config = dict(
    attn_scale=0.177,
    lr_mult_up=0.76,
    beta1=0.9,
    final_lr_fraction=0.03,
    batch_tokens=131072,
)
Each number is 128 + 32 x the weight over its row's rms, rounded and kept within 0 to 255. Layers, rows and columns count from 0. Numbers have three digits each. The size before them is the row's rms in percent of the matrix's.

# k: layer 3 attention key, 320x320, rms 0.106, rows 54-95, columns 0-79
# q: layer 3 attention query, 320x320, rms 0.11, rows 55-95, columns 0-79
# v: layer 3 attention value, 320x320, rms 0.105, rows 32-71, columns 0-79
# o: layer 3 attention output (transposed), 320x320, rms 0.0859, rows 32-71, columns 0-79
k54 096:147068192175125078095093093123140159127130100130074103173111124136109175116065120120155161083135142111082144162169103149133188070129168166109153151080133050120146138147167147176177135078151120121113135161165179174168142166167149124131116140
q55 092:166148148097132109145129081095151176172150076122140068158177140071170205132166096116111109121160112111108150192118150172086152110169143129136157088107101162139094124137142165173156112153129168104110175202166123130141164188144166129081144105
k55 103:113145130080138124126120143158108113095148160130175126121149108132116147099122121124128136110113108115168197084144105147156108154117083146139138088147129139178179169148115193117146183110144137197125115072146081077104150142095151083098144121
q56 099:159120132137126130139167110131132099151095118126114111132109163097161117117125146118148097110114086165130142094133117149150059159131136118129121135106125107161140133124177138125071147180072113182158121113204135117124078101092164145147111132
k56 101:151159094118147121121165109134088089135144125140150153120135061123101168157114115085098107127125134112122140114140133166161145080084057106174123151175171072063159080132090092150139101088136109163161139073138105155109191112093096093080105127
q57 103:153101046138099119040105163155122121040088177128167101090102161138133096097125105172142135146163126172137180110145094091167151123184085214172103193111140045112128145077126117116152143111141164145140133117142157182125144158100116107181087163
k57 102:115088118157115156158081101134131187143077116177144166069139138063133128115042201104062139119156175082118093146085178156087131143111116112121104156129107167117130130114130131135124121136141070059187112196130144102100138103174135170139210130
q58 088:129140154122142178169150096107131107171115095090128108116190103068159160121129133113160134133142167146052044090124115134051160097100166165102117175100046149075149172133125158204112140142146172109144115146169187089190117149107072145153114133
k58 107:119154096137142086124146138102147123184127153139128138139096129116193214123124148135102089181114112172180188120141098164154087139145121099130116112101130156078194110131099116136145148065059164157149110152129117089177156130125124111097158111
q59 098:169093090119080060140073186142092171099127102094122112099109115136119166112149123149137088137104162111116149143194099109148116143190105112119110137166098164147112097086097122149150127110121070087108094116162123089117144121135122114159056133
k59 102:142121208144112140107161124128120119128116114160117151150177111149166163114143132146143154097128075147103124072117141134153081167140146171169053141129121124113147153157174159124038131173099135044128139111066117121126081147180125164111152111
q60 098:100124144119131094116099151134079195122141162142168104158115177114183112127177098119095106091154103155107141144131153122088144113139122201149099148154106086085147096131124118127162083126144154122128145147121089133089109181087153081079135094
k60 103:132076184164132065160138119153151085068112126201119120103132126101117084082101124063103113119126123069142121172141125097146144086131165123088173136168116099184158100107096175083168168161137082167133136096121180135104121145162138123189144169
q61 103:126099143143158142121153128151146117085112155132127113129103172137155040170073134197096169062128112131121141080131113111182153141126114104155166080101120086127136135158101155105057126103125139131119098170139132112063081126169125168167131124
k61 103:145169129194122048173145175142073131140145095139101149113098113185144145125174144156139115157141158139105134111139102140059134143116124134102150183114131119119088200140106136052123106088107134121133133115121141179113136138081104117076132164
q62 096:100120171102133135166105162140035091122157127097054135130192183180117146100150073111118107085210132152103051146145116116125131186071126096122081126203193119104171125130098109065090098120149116071094145106135144120126166161138120129131152120
k62 103:105162073151130126052160152107093077158084129134123109164146062103116176100133114136147158092085140121163113142098076149109149159109118116145171091131123134145180078155106137163168101111167150133091088105097182197090166127152077091106125103
q63 100:147140162145146112159108128126092158174153091198124135172136142144123183093098098114095138150180186130141157121151075132095023076155147145092168167113130131087146113144165168149149129075086081055130103090160106135116113160115148081110084076
k63 105:184077162119096102108151148099125132066118116115112157157111182104100188143112121114082139122097113104068164168149119091134168123187142141131057110187144095154126113127163133113129116116162134164150147110127140183162169109167129133080132117
v32 094:140116105097146112136130201121082081172160224062086149151089177117111166089140149159070153194170162139087159116087105148131181085191150105155136142102151161073154168167201135037022117105103084151089118110147116150153117114089150110084146143
o32 097:162171098136118150173132134207115118121112127196135186121094125159092151120154157084092079101131169107122067087150173144143109191153100107144105091105121108157118089065105087153143126146119109101137078079181095158140144114139086085112082117
v33 096:167110079167133088106079158150119125084153151149120126167106123151084148124160185096128077127157098065169115148179080176176123107076161126135176103132149127133151126126084080129134105118091132225146146098176139047106147110066114114117112156
o33 096:145118145118144124141098111118138080124101117106137163135114121075123152096149081160150128110120117081106097170123153121106095125139144117103092141163143169150153115154090155105084158117101159108151164151120079095125151099096101164151123115
v34 088:143166103134076099153086193099083071138099118102136069108164174141134164118107172137124102113127073128215143158169080139113178098130142171097089136176107130121210115133129202180116137148157128140108117104110184153096092123137155129127156196
o34 088:134109113102150067073107117172126038160096087171087109096147152086141183161116147113100163172144167085136098159095142110132158173116139095122144157118146094119101136109087145134079174091138128119119112136111099086161167123067147115094112162
v35 091:104176158169090127130164166099188115113060080091128130165119086099112169142057182110173097107102098132131146193083109110152127085070114101156141132185122087127149096086090120141105038152102083068119115111155097141076092184103147117090112115
o35 102:147132158164083090129098044120118139143125131106089143140126091124146193163134094075183113079145121089173130171109107189107099083178193174143187124131158173134029164107090099084100203093133073131047157138129141137122138165112159155113147088
v36 097:191098089113123093175142121150155101138124149115094139137170089095137100110133158043165084118118190126144167158169108093142126124117070163065147139098140132106108142059154103120094107146179108119115050065116117103152141105118137140131141147
o36 102:134099127131160104165144129148160129082073120130091133096152129192134154165175137126168092065134134111168082171110090155119131113163170153121114135093155140115099123110210113119059086152117119125082118143093109131164125103135069129100122126
v37 093:110135126133085119107171135093147123115147089112138097101140113141152085145159123105156202079126174094099177118120129146069102122138082115139118143119123142130123166120078092114136202145072117145117107117204073152168092129160088160147049107
o37 096:176170162163091146084070118117108145146115114133149146117115093143084117171123164181189127166131095145231199120095147122141166088115112073164132111095116140204199101086101131116146137098127164117134105132111095101140128087120192126165165100
v38 098:080112171157165081127186085090159129160110112150175088150114160140109084120157082144181100027107080161107147146115120130129160138070096102126168141173173089136113086120117194131143070107167117136172102092108097119065163133120129078099092109
o38 101:090117134111150162103184070115172177173125109163109112132091085118141095140128132112102076119073156144159084110193161201114101079159112130229148105143144154082131226129070146168113145166140118109120092164131153084173105105166094126121108129
v39 098:158163104128098116147192105193146174114186140079098087072149111129148141115150092118134146182154133164172107072124112189148119178086139079127135098180133134104178105104112075112104245068137111102099151122143125164163108135085150113140118151
o39 103:108128117078139118180095122168133095111128094166099133171143154106138128195168129092129124126124130120132105106100105112094176158129143143112092081179186140114167150140130154103139175132162156137131107090092096038122151165122079175150112108
v40 093:104130097142136100125141129103124109089176140192108124125216123106102083144123149119090195141148090096137174156115104122100134160091116130122120133136139123097118144132140090093162128096190106130102104122203123109102132138159187124070145093
o40 091:159078150118124161157141075169185140136165186132095131094146126178224140183142186152149113106119187160116132150124154080199124176114133140068094069042161144118102094131129154121127122111108171122106159143122132129112151150145132120127093154
v41 090:143108144154134126132120147140133107137143096160102153184142132100149128205079098115142163133180141107097086111118168144202141124147116144145185136144093109118091183066157131158142123099174221125111138085134148130189145088151076157108117125
o41 088:133136184090085086133128099148074164136163134082152075109150142080065127090165109136121177154148116124158142143159133096077130115120150151127104100118134165125131152149118185087092123122101136137141070101049115125169133115127125096121088101
v42 089:143102109083118092109113095155112133079114151127133091115156151088155131165134109119145129129135129109100091087104099113154149184069133078193163147168143119165108147173098156162106139092062176172108137118102137131114077125069098150130129087
o42 102:133153148075146153162147165164065118153134086140047120103136130085148170134152133069142164124183158095070156115099141139132109121147153167110155083188064145101114160144079066154108113147113177111081112175114114135158151154139026086098090108
v43 090:162123140149190104127152154095056089139167130126154144133144161121133129126152089128117166107131149147064161138096188032088125082158118134166127135109168140123133145139120075103174145102098178134134072053097050129059125076126104170154152123
o43 090:159143158162148164149096101150185159173145100105129089100126173120150141125125099136096100164149089192164101145110121146114068143106112125061084119145107082155113138154141160137075121123154115087126110076155116195154105163181102116170133137
v44 090:141126117126096184155104148123086145148189147203165135113068134210142173109119149105138126126167201182122078115164117136086055078134135116160105119117138112105098109153163098119131119149117136197141084124158141123153147116110082118179105137
o44 092:134195076118065179189067191148123138098093100170114116102122116093129061195172133113116123126138082171107090174143125148026136138114097126180109135159130147097148087148140112062191109137144104139151122176136123147098148141128112120105111136
v45 095:087084105163159135064157175168132093111138183089131170061103129135155134137152149108133167114155163123129107134055111121090124129082071136100104125113149136129120094112113156092155144155123142121089151111116100080054180136168133168153092093
o45 094:164121133131160098094162173111135113105094119141166159120112141094126167140126118137152131163120135084127119160102113135181123142144119104111188120093134189169031204101138147161120141108127093191176150120096106142126117136081197121133079202
v46 093:216120138144102082117182134144123114147160133205079082148139075149094066163104130138142120121085086141111117163200191174141129096145149104131095144122068133139156126119117134143131112147154127092100088144134123079125161127049086113123098200
o46 109:145122154150122196128165101173115179111164156151146136146180128200089208092146079074168094128109088154077091145125140169117078116155103071158087129146156106124183121161131129081116156112115172131110120122195142131166135108173141168137117129
v47 093:111152149156109085132096152148074156159141120106191160115124118175139120122124129118152085089173136136114163095088136135170135105170084157156096116155154159169100146123136089079130112064140178112087112158100154122146120074104224083124062091
o47 104:162137089114156089106114116114116140144105163173100140162120137130141124090157069155122202155187138092099112132087126119141159159032147156133140130129148122162161150093130163114171083104113130130071091128148132171092070137159098114107135107
v48 093:105143120126142140107099105108094096106100114067117123131133116149148083138104086146192112104084132098107083110103084070102144079089140128131143174110132090093098137146122142095182112196107155172046128086140138127104141170101135126149131172
o48 101:112093102119125161121162105150145070151161155121101159065106133133169108186122085076113123081113126209163099144112128147138133198166140228123206091129115121135142071153077143138161176127119133130146132137097145115101047133089127104165110051
v49 096:093164135192073181119178105106126145183166148069110150158111118119106112083084142125118110176085119164094137086135065121193114116151165102109096130123102167128208157057116082168084102100110075112136083195147121115154110124138218108121094132
o49 102:096102111097168116144108148085058161105124106112122185168128105121077155088123041133115124095139106121183093088154178127114131111083108205146063091097189101174092105125219145118153110179152042162096118113107113148086127127168166151078099089
v50 092:154122119180155106135120117123134200155118134154174170128175131107064141193129141136130131201120166141122181155127116151154125136063135131137118142138143120142163143167112143090199079179128129143113134171183058111124146130108172111152121165
o50 093:157106137095108092164204102126130119139167149129207144141115158152163138102120134142093167078029147105138103112168125158118153083091119141113116143140170090122172132198148117122153129193120121150098131112171072114123104175167152136132066120
v51 095:142128096135051106112100135058156097138158225105088149138146205115078094131069176138113095124135087161182081187160104148111142082174116135107143107119141157057147125177086144142126139077149160071148033096111098154115133170140172100157163111
o51 099:113117165103139126110160141134149090117119076167148117137161151121116173122196109100057094082148133164152126147145200100116155144125130096135166142145128126178089123126084058109160193135132067115076129153099126090126165121120131115118121172
v52 084:150101104123111089166123080142106139144145130142142133079131101130133136115105165199124146090132180133130130170111123106053142079223164097077087152144116126115097120163093138102084092080102136120134099095169170117136151100158152127155136134
o52 096:171120175138103092108164134119156083120155155106139126172145196110161048175132138077140168153139101107154103131138137144148143179128127124137146126124142136164163118114123074140132141193183115120122143165114163088146120146106144166158053094
v53 098:132107166128172149113129143140133140109133147141154146158152155180096123109124196136118089126113154164094128120117166112095143136215125200136244093088143143147082102097069089126123167118175164059118161164081050128111119111178091094193146115
o53 101:156143100169136134069134127144126098100136152124125083131111044138126110132050089119143134146134102130095158108153160073168139114159137161124172139102104076155200106136120154138074115096130114180143107111147132173136127168095166120124142155
v54 092:177158128080123184205120124125134150148129103158124141079084149099163182133141103156107091162109115119132146116148060168134182154179152140044138074150075141109150146104173085132115133071200161173116182184154153073206122127108145119104138082
o54 095:156099181123092078144148146113147123151144070148144126139155128131108145122142217137098145120099092124142088137142139103105202126143086122141108185080091111169134085103163137112194157177111154161094095204107145142065105101120135197098133109
v55 093:146150076152131166141153171150099077118128127086060083095154082158126177135138178136078170091098107136112153079178105190151096181143076084164135087120181140196120144126047138092132112135143156122159130093216087097151142125153138101149135112
o55 103:106131105177149160102082145140091145092176124135135151064174147082135122106100089130240181135097130172147156052182168085092128137135149123076113144134139128107182148108167106096143107129216167219161166124133118143169132110144120100163116060
v56 089:143116168177097092122157100110103135170170120177139105105188113106181144093081029150114143124154115174136157081168125142116102090108077167149141088209163136165157132112107173091157065055167154147173130161094121117121134094141140163176082136
o56 091:122140150161173173106091101157128097085158115095097152135102169084063170127113162078102142105126187078139118134113124150112159116106111153126111140120155107078110129123124110103063128136156091102087094071172136179143124078129117105113122120
v57 091:160078162161164119135132111118166119148139155150119122117082193157141191130156119114083136216094168147073160097141144106167172185080150133172078099107106144175152159141187162082105148124153150078097116095186153174168144162124125116103115112
o57 096:183130091093142121082130107155124135146154159126166138101068131131133100065108128142111116119131128072158122102118179157074119135104190119167147143119135123146145159062137095081156169083143125185153121088135042148149113090171107149142118122
v58 100:094151119194130081138101086113116154132149144124152067113138144118200126209103142099159092126115136139135150124111112135155179159099141121143132111172109096098094129144090175172109100136186156172140088124129132111139168157023202158098118085
o58 104:122140120115114118128157132148175113091176091115134183202131145100103129142131072103091135135130138086153083104111128171113155127069101133141172070096148224164122127160113107120132175180208116131105200114080119134123102158118141104080136152
v59 092:097097169131211095172158117166090128133192151124121134125116154115160133140155068133147122171181123093092127094140103171186106133077105153165142106110170124145127135113116178131139116172117170152115113082150170080138162134114095162066136086
o59 101:120142132075093130144174162147122099121131092124146073131114115112070081139151203136146098150098083127166107121148104186096158093104106159087184111144170125099096108110140159174131089147176129188093172137081126118121136146166134098114153122
v60 095:123132100146056021110149081141156089134148110124168181148157124157134069163100112183114126186155140095110126105147151096090131098080078104137111096128117153120109121135097136122192128115130086161086166102190154136081132112058096158196134112
o60 099:180161205160142109168140102127135135132138063119187110103121121120159190164092139141134095094175150087119120142118129150129159125154141101165162118147129121139088100052164120128106177097198079111088130121139095116149127140067113097082137167
v61 089:096113206149072052143128138138105051126081090087092114120083135116109178106138119158105078112155107127164139167107094120138070132122112128109078111145162108103132082155171087125074119146087128110185153149111073160127144142071067160150162185
o61 097:113097118204101104108073129106131175093165084146134147149107105078177057148161087112148120108156156097110156154067102111141129124113108121123123105138194149139061189062097088101082088165193207134143112100101177140117130109119142061085101129
v62 091:191121181128103101133080069146125139130102133102162153118101123131127126150150117186108153162128176110156126137056086168107150144112110163095113129094049194098091125126133093120105117148152102101101095172102171183103132082136121146148070139
o62 099:129114144145129136149062141113129174166167026164168096119187135105148129127130123097115120129060071105132076104176181138152156072130135186126139128120166183164116060191134108130170180079109135145090112111163156108124133140079178099113111143
v63 090:101114061110062159125089066103148129113108125113133184106118106155133168131100083077153127050143144115120106144147076189163162113128103117160127156095105071153169094137141097168171112086114124161181118120145179116149081113187110124105138095
o63 096:125148166114141104129142128162152116124122139095154123111174156112077121157069143137115137104076126134166148123119151096117170159061175147171106093132176124148105100140143191164137108111076136067135167230119081093070088104103116106112149095
q64 099:158131121169096063091149101151134123150127141099191104107188104099125133126028085094154138152131136133143173155160124134125146181071123128151169101163133088162101180164097103072079132096103142159168149083120159153115148107158130140111081086
k64 100:089167172122131092144124203134150199115133118141166141128186130120116129092143124158110125106126120075183132095139101084155130131155139164108129103137084142112113068115181108164104120118101130162139083058102062134101116133088119132146096098
q65 084:119071149132121104116140102142170068113159105128143117191068148144170167101147073067139120154173111109130131150116129142112185119170113078051144139162133122105112119113107118098162131152121134123147157204142090091124095173071162141118182172
k65 103:150153113129148020124164087137073082124157139136120121141111059116109139108084065099114125132164134141172147105139124142168128166098142141198115097136149091126074171142121114134107120134156154125126125063165078162170128082109200123143042068
q66 103:149156120147108137151132155045095130113124093142075126106107123105130096154092122152180143048074109193131131147115155161141083133177153135152139137131104126124095079123092137160097129167141177157111169130140136135123114122162103050121107132
k66 108:135113149132095132184195095075164108134132174100095093164164175115142102079171161076103136114096125097101136139146084100153161048129131106171118095097063144128079079132102139172190094104122144028144091086129126129129134126159094168124136177
q67 090:068137152142153047094148146162088087143124189163201098120175040122164090056079110102133120122092171184124183153087116117111114165098140111079105109111150148173147205165129122083121103108071118127191137140113176151135137074147164175104101116
k67 099:095162110156101048116112130109064134089082137109088165129124099097122089103115139150204127084120109111187143145098131164110122167131116153155167173144071157126101131161170143190075123146098126115162120051152096102125154064147092091165058106
q68 087:136113096104173236169134165083151155076116083149039146190119183144081163159182111174078176109137129121081108133139148120132134115129152127126123142144150150083131100074137130196166189111152060098119087099146087087187114140125100088078160123
k68 094:170077141145083185131179160097169134179063137065129060183171167109209083123149117083153151173161094121084145130133148134092168116112139126150162148132109131096119137071136157093117139129163128106119122175117101136105161177176111108084142171
q69 088:155126134131094149178060120148080177144147143164120148071133129160093107193131109139143126143179095061176125109087098126132131188066139113170145142153089072129106125169165120163093108124132095131131129103056122117127147083120182106177099033
k69 100:095154129175116128142114146124157153052120100106141099157142125124171179129107141100123146198090090041130093096084163146127133102138073147189118117155126135067104100175149112123099092111141132112134118113188147076162123157104060118128149116
q70 083:185132143134090147077102115138124129135100176113179104055118125091144159106132146132109177164116195100173108147116083093120128166070129133172149117116074089176076155188137144116157033064084133163150160194105183183127150144146133138163072137
k70 096:106150089156119104124103080147144139139102117153127122106127094116144164167125134095172119079117161136149080116153117108156103115123123160124160089115210186132065128194122142164123165148112150173085141134131151135109152076051130115150120080
q71 107:063107130074136141136181144118169110092129120141120147148119112128066056096151155152122125154144109176117188159094145101120134110189095067108132142104108090153147087130109114105129124112140114111150124124158128070171177146157089103103198122
k71 110:157136121126107143103137093129102144150157147142138150103132141203143154130114184149085174072114095138103117194190114146137077151122130116159138103106110166150152133092110176139086152111097140065095117154098173089119137088175075214123086109
q72 102:125111105104158098101135128127153083112142122157142134104176145131167127085159209158102139186117081134066200148121126122107166120068116109107111141105199105158126168111197142095106123129142220130171105133146156109153124163183091147147175121
k72 108:151111128079147186102108157170118126133143101156188172111105160100101134096096137120068111183145106158121107091177128102091150111080154124068156151159144148120176128067150134086104147102178186162145127173072113164102110191109134128076094186
q73 079:128149139124161156136133113142134147096164089140113070151144102152086176059133153165110146145099096132152103131193162119141131154098092105082057141173143151092176129104067097146128156134175135110154130145138131161146108193157123138096122149
k73 085:173100155123112142124099158131138142183112129101141110135148115139125139181129096087104115133150110070070105128115140133104163122112164144131116157155081098069136098122121102064108085119086073047157156129126106129154121122118087148178169143
q74 092:127106125120153121117155106088135101046171152116100115184049171121113168114136083139046140168110136112086151086135133126148104147085121057120161128115112121104136102178078146155167107106118079127117121111169137106100125135079120158135151166
k74 102:119102058127099144124113140113188149121147118127125110084106171204126215191164123131108142106168074116158147191110095089131100180145130083206119090156154113094144125094087106099105165148099129159084135090109149069086064124140091122134179095
q75 101:103174138168149132114106076084145152178135128102105095172158133129115137085052096107132078073128146142144096091172124129098072117217159179095099122094122143095119107082087111097175102160154112157152126071156123153180127108117113102119150159
k75 104:159134140187077108135119130125137104144095132127086146110163158218104084135143153182119150068069149059094135173156129111124082185089128117091162143090080140099100109128087118219158099153087066116147127059079140094093132095155153117111059118
q76 091:116118179113157124149149087110113119155145077119127240105101136090115093175123159148122129077130097154101093096068130162104121166117107091148166154090109107165195133188097131131128145119132089179125133127079120091151100170133114153163096140
k76 105:159130156091140095143188119124152162146085180174050150165149126200110112092103092180145131114134114142147153158210089127117135108122165109139135163109114184128119170107104147147106132092086119119127101098138109136080123159173106111106143119
q77 098:092147106083129120070148121119107158171093105176151125141173051138171139121137184094139119141130114126134121136119115095082123098108120088137119142125141132146101172075155116103138151101148168141170068149124177081133107127099093117094173134
k77 100:149116199112146117093112144109131095144118080238171080145064147128133131132114141100123142142150109102122135135136118126108151166062151068078126192195166122145177111065145058147121118177121133106158163149151161137096116094148113152155069133
q78 088:077143121145077156124139114150175109164083129169124167119165140084103143139137127160170124142154161083090121181143179132132168135114105131149136189122140153103170126110091124163140148098121156117114166083095127068123101132123157089141122060
k78 091:188105153120157156142170151111133160148141092096174066146134134196134147162153109155101166123120160133167105045144174178136109115179125144128119128129124077181090089215111157052123109116091085134081091091179126179127155125177118172160154123
q79 103:174102070142059117165153121161091140192107114137166174114078122155095095161174151168099138134146101086099185157081098076110146109155139162120147126049109120165091106146198134107107108072223132119190162164071147174150123116174048148161129120
k79 098:111073125104139148127169172147165132119122085102131112094046194103106155095071108091106115135154095082160143143081149099082169136155170118103132156182153129108137099087137115082150134112112085149135110134113131132089136149113108117126127151
q80 095:076114151057076117132167141158100146131164185123125124144125086105118091125184148076112138131110166095138169124124089096161153109103130130139139112143146089182121150149144087129129141128115114111102155133161130116144169124159102153164095141
k80 104:076145090167082135112151037130118170178094137091170096131133101128125118123086144078176105120123105171155142166062106093120145067172168138182112082128120116135158055195095154147120143145154140134122128137111191066150120123129166161126132163
q81 100:099146121128152169171128163051123131059114113174131139139125166136137083135138064095144186135177125127137123114127133166107165125124159133145102151142146135111097115107077115178116187137177082130128148189156181136172100131094173090082103100
k81 109:069091124159144208134091145102115117082112189064157130151166140099169185140089135146126126158073183069122175134073096131100143123110119104159124111101157145123164177177155142115121089149146143130052185135151081115104117085041117123111173146
q82 100:131116160149091134169152063113123132187105104148119167106096135109094092124138093113114126154171146107096088147094158202148113171123141164129138115123127139162108097055109157101079052093110152160081091162111123131103147116095112117194125116
k82 101:137165175148074121185076089132122191099086126158110120153077170119176127117069130135136131128122142117116152119157142118139121142129138070109118116130075108103104243128099115100092156123138126151106099153152104095117123103117127062157172125
q83 088:210131138108162051129121159149151151118113125196151212081159103150129056133096094155134140082178151082153177146121108119153145156034153097148200146094128100098129148156093176122077151095122146115130115061175120150103155142211165084139138126
k83 107:162146138141121085124185106090111197152160116111149189118098121105109129069077159151056141090094103187153151122105083128143129079131182119157132159122105116126181123129125207126112065076153075086141079133062140121130096188128121158094115119
q84 080:115116128133144199157127196159132181112112124144168127135121092145167115076138201135173114096142108130152135128097150123156102130121123102090044126116181187117153132063131131129173121189159190123098110128157155094159161151132159086168121161
k84 089:110171144153095054112156110161033185124146043144111095132116088135105159140097103204158128100084103116137138165148090111125153106161171131195153119081100197152123084164165134123058063120120120103191127068133146127158119135111142120145095114
q85 083:050161126154069175160066162111135129155129169194145097106137100129128092171106085101169112104188064124188136195079127101159123122122147109159167128163098116129071170159092088135143102125097186083141155155129102150180178079086156097107140134
k85 085:127130213097107132124184155078096193147193139150145130150088095149085041151118133160108149085126174158149119118105136103100134119121171135117109187112128147131097112164094159149118149141094121122204102114113091114096115149106173127124174084
q86 100:219095111099104082160111173112117108106124136158145177154055119137118146154094101162142143124128185098105165135138088078098134143071182148135080154111096159132108162092138141176149132126136129146113165208105114142098112124154229140094116180
k86 103:087078115185135160100141117086171138139082130130078113099200117136117148135109183177152133146079146139127172108099132108091131116151133146155187108107198191122168152157170089128117108107109137099140123091096129100114047152155053115132139107
q87 106:139128153126129113089126150130141101143132149175142137104181113101114097137128203147117116090129159160141122159079171171093034108128076082133151100104151157167125099146098095109158146113138148059135051099105080110139126109173091103132160134
k87 116:167053128108103152134090171142182109086094162214128152075118135148091133134160119148149110166148124111138116147169149124121146137161102114154127143177167130185155131147145082134164083192099062095127145185182178120174119118148127095137161096
q88 096:112164101054140100069138137114133143144069168133121125150143144136108110127124150154162104122148084150190100102161131119102135113134128105104067133090151094126108178076116167130109104142116164158164099112095126132074102138144108130131116118
k88 097:117144091177172188106127149136138080101106087124166117089137156147150117115200152114122101171133132132087139137147089085116160108081058081122122107162159095162104117127143098111188150147108136093177160151149188128153097123206121165142158155
q89 093:151165116129145138133085099138139119123115094105121140138092082178221175124170090128107139128153105160084116094189162107070103077171113099122124167163087121162120133087161134167151160139117133170136186148119086101080112152121107141123109090
k89 096:114096143124153057099148149136102147199144157145118139117161130090106124128099194146151159110106116116170146129147139163127133112074149091113113160146145113189191113185152078185092152142076098145132127102112044117117146152110126143156076111
q90 100:118158099166102140140146046135123173181147139089148108214115192133115117089089085056182138029107097101101080080074106128171147151114105185165107090111174119069115151104148126127191135187172140192108123154135175127100131086099110147114128109
k90 104:120106104189122065162119077119185123160140131131102151171116113192144173103112126155179137131143149084125107134087098100190151225157161061110139154121128122135083157184124121149066128106093137094111133131091114128119149112177129100139072151
q91 099:119138132149136106080126138110122147186161157058145152152077119156122141133099083124140178114099102136142032149148114178084122126123169152108098090165114078110125160132111151062125132145103103115110145120116149172116090130107199191124111124
k91 111:094121142166141135176150116125169081120125126190136150086148102099107131124112115121123050184122159124111176104137112164197178146174127096110102093147093119130055181125130134155084133099137192167145166116108114167128138121145094079152148097
q92 103:093139139130159147169076162181176068132116058165101121090163144058168107175211150146121104187125177142127166140137150178155168064132123110129097090135132241181085062120142101193097147121068194128166102165062070098166139138108122085164110105
k92 108:111126099103113169091080165101098132104145137141108151123138055070094098113144125132086172170167179150081182107121147103123126059223164213128177141123099163107101149096124135152132142133128165143110135215084123072138115172123173086083187174
q93 107:138125118134117151060128177066145163094148138142121136105081048138135087174130155143144125112212101121118167093119061120172145138159076085112103140114132070180095096124101131131119184132185122115166152059158133143107132147076125161123143108
k93 112:148131138145079117136144120151123128117145196084137121167147126136192057122121171137104126119133150079080112113091154110154143091079118122141117105108113143138171169117105125119122095156125146113124157178150102118116125185091123159115164199
q94 099:090103130148187138133079125180156148131120154149142134053134073116201080086160137126178082088121184084088127077137119124111172123106127119153179145147146198128140179092150132140161167133094138117129121092134148183110123118132132120133133168
k94 105:132197130118144111107097163108081153044150091186119178126077073108141117177139100125129117171164137124157112130118154132122144140181084096137149186176151189073133164081105154116079124161103159127178127134124158091146154147132175129119123138
q95 103:045098171092137103159155128117174130133087072135133144116167197098099147109178128082097141110085135141150086105141175143084169096116146144099101162114150096171131143067106178139150137118107119167091117097131111169191124160158127187116149144
k95 111:100160112142136123130159052091132157164132142174087092133109135165167169096044162145117096148080097161169133155162110106087146110134184142172102136045138122144111149203130132121120073135116149138102162132172107102150164114142165157118126141
v64 098:146081125149112134094125105135114092122087131182116080078152107185132126175120069168070089138120116145083140124155111075134072107177147145150128089143119133133123132089099108111102111139097181137158118090151140083087148156129049140150088155
o64 095:065094114142160141130120126116120103189154146103133167166177083144100095140151158119140172127155109122123083132084147131143131136073113110138129108173155105097168152163153068122112145087072109114162042176082127168148158052063139100116193092
v65 110:156139134068099071177097144180138124130105147095078119100129115140174176139162074079144090122163136178125153117114152119104166131161114134176174124153148091078157131168164163122138141139176073113081112196072203226126139163119068153115129148
o65 111:130126080147133134127161188096145119089086120149206164179092100118091141158117116171195141120115063157117150119150076167109088109104105204100119136134130119197092125140125183132125159130151132156091139144124107163117178104118113096146137102
v66 102:069106107136152108103124092095094104151100131078129043105141155140132118134108161153140072149072091101143089108140128160021128091092122155080112088070144087118149132189141111155164193117086117134135050189162117108078132172215090105089186100
o66 111:144154102146156136155151129158098173063150117179169087109134120144099140131123133120120112095086087120176152122172084164146128086179169040189095110075133114168129152175138066100127123150093099167137158159078166122121142148089177118202135178
v67 102:134116114159134064134136200165148130116110077129148099176115131207092106141109085112160145205118160132112130127181174093167127101080147163091129101143183156101093114106119121095105160141136149125132189159154092136143134112120143136187100160
o67 103:095119105177089119123178088181110134173097091158159104192180093089189123155140121099102144128113095154171095072146103131165156077122169184090117143093129124162137052119126124102175155134101058128132081114129138124128141145146088142176140113
v68 107:096143111126195128122102153098174114158102144156085150163146123141068147122092110114092141172109188158099147134169128123139165085097151126120156175119149115150134172172155142122156137129178143155146115157116102163172141167118138117195142071
o68 103:098167107153085072106120084118124162145152204074163164099109122135126101109135103163160157085117134119136109119140114163097109128124144091105110110163095121139150146084168153165094126118121099141147110204147190072106119131131170120146065120
v69 103:128118136150105139090146133120102105095085147090089147068174090186149192135188093195109168095104079169115103092091138083160101175114145165159110115144113131115169133111108159152103117133115155125169122086125091150173122138143092155116162105
o69 102:204148117119121165157156153087114082137091083095095174186070105088142081212100133064123166139170146115188122168055182086140196094108140122101142153108188147119164125128146133133169180100165096069148107164155109145123079169099141151176179089
v70 101:108144091126104175160066140151121124139085173137148147170142179156084092128125103123097153175093107147123074165067137168132101114154092161198102155130116112098117142174132144117164089134065152106076098118177112124138083137108111122116163145
o70 102:155146152150140053127147128115133132130158122106111119097146149146113203123151149083092100090143129133094192127152074125085131157108155065156114103185085068122093131089170111156157156098114097127159102085153198117133184164154115175087149144
v71 099:134166076116077133111138136184151125128140093094180156121130151076131124151102137166135149121152115099135149160150085089154098081159094155140200142141100102113131091091140146055181119129129148130089173070179085148135098196172149112143131147
o71 103:116083149152158121099120126129170128102116161159120156163157165134129167126169104145083111179128152153120119205127120116149152105112143161099095135126046105131168109142125160093098129130084135135073079143083034105191133141122110128130100112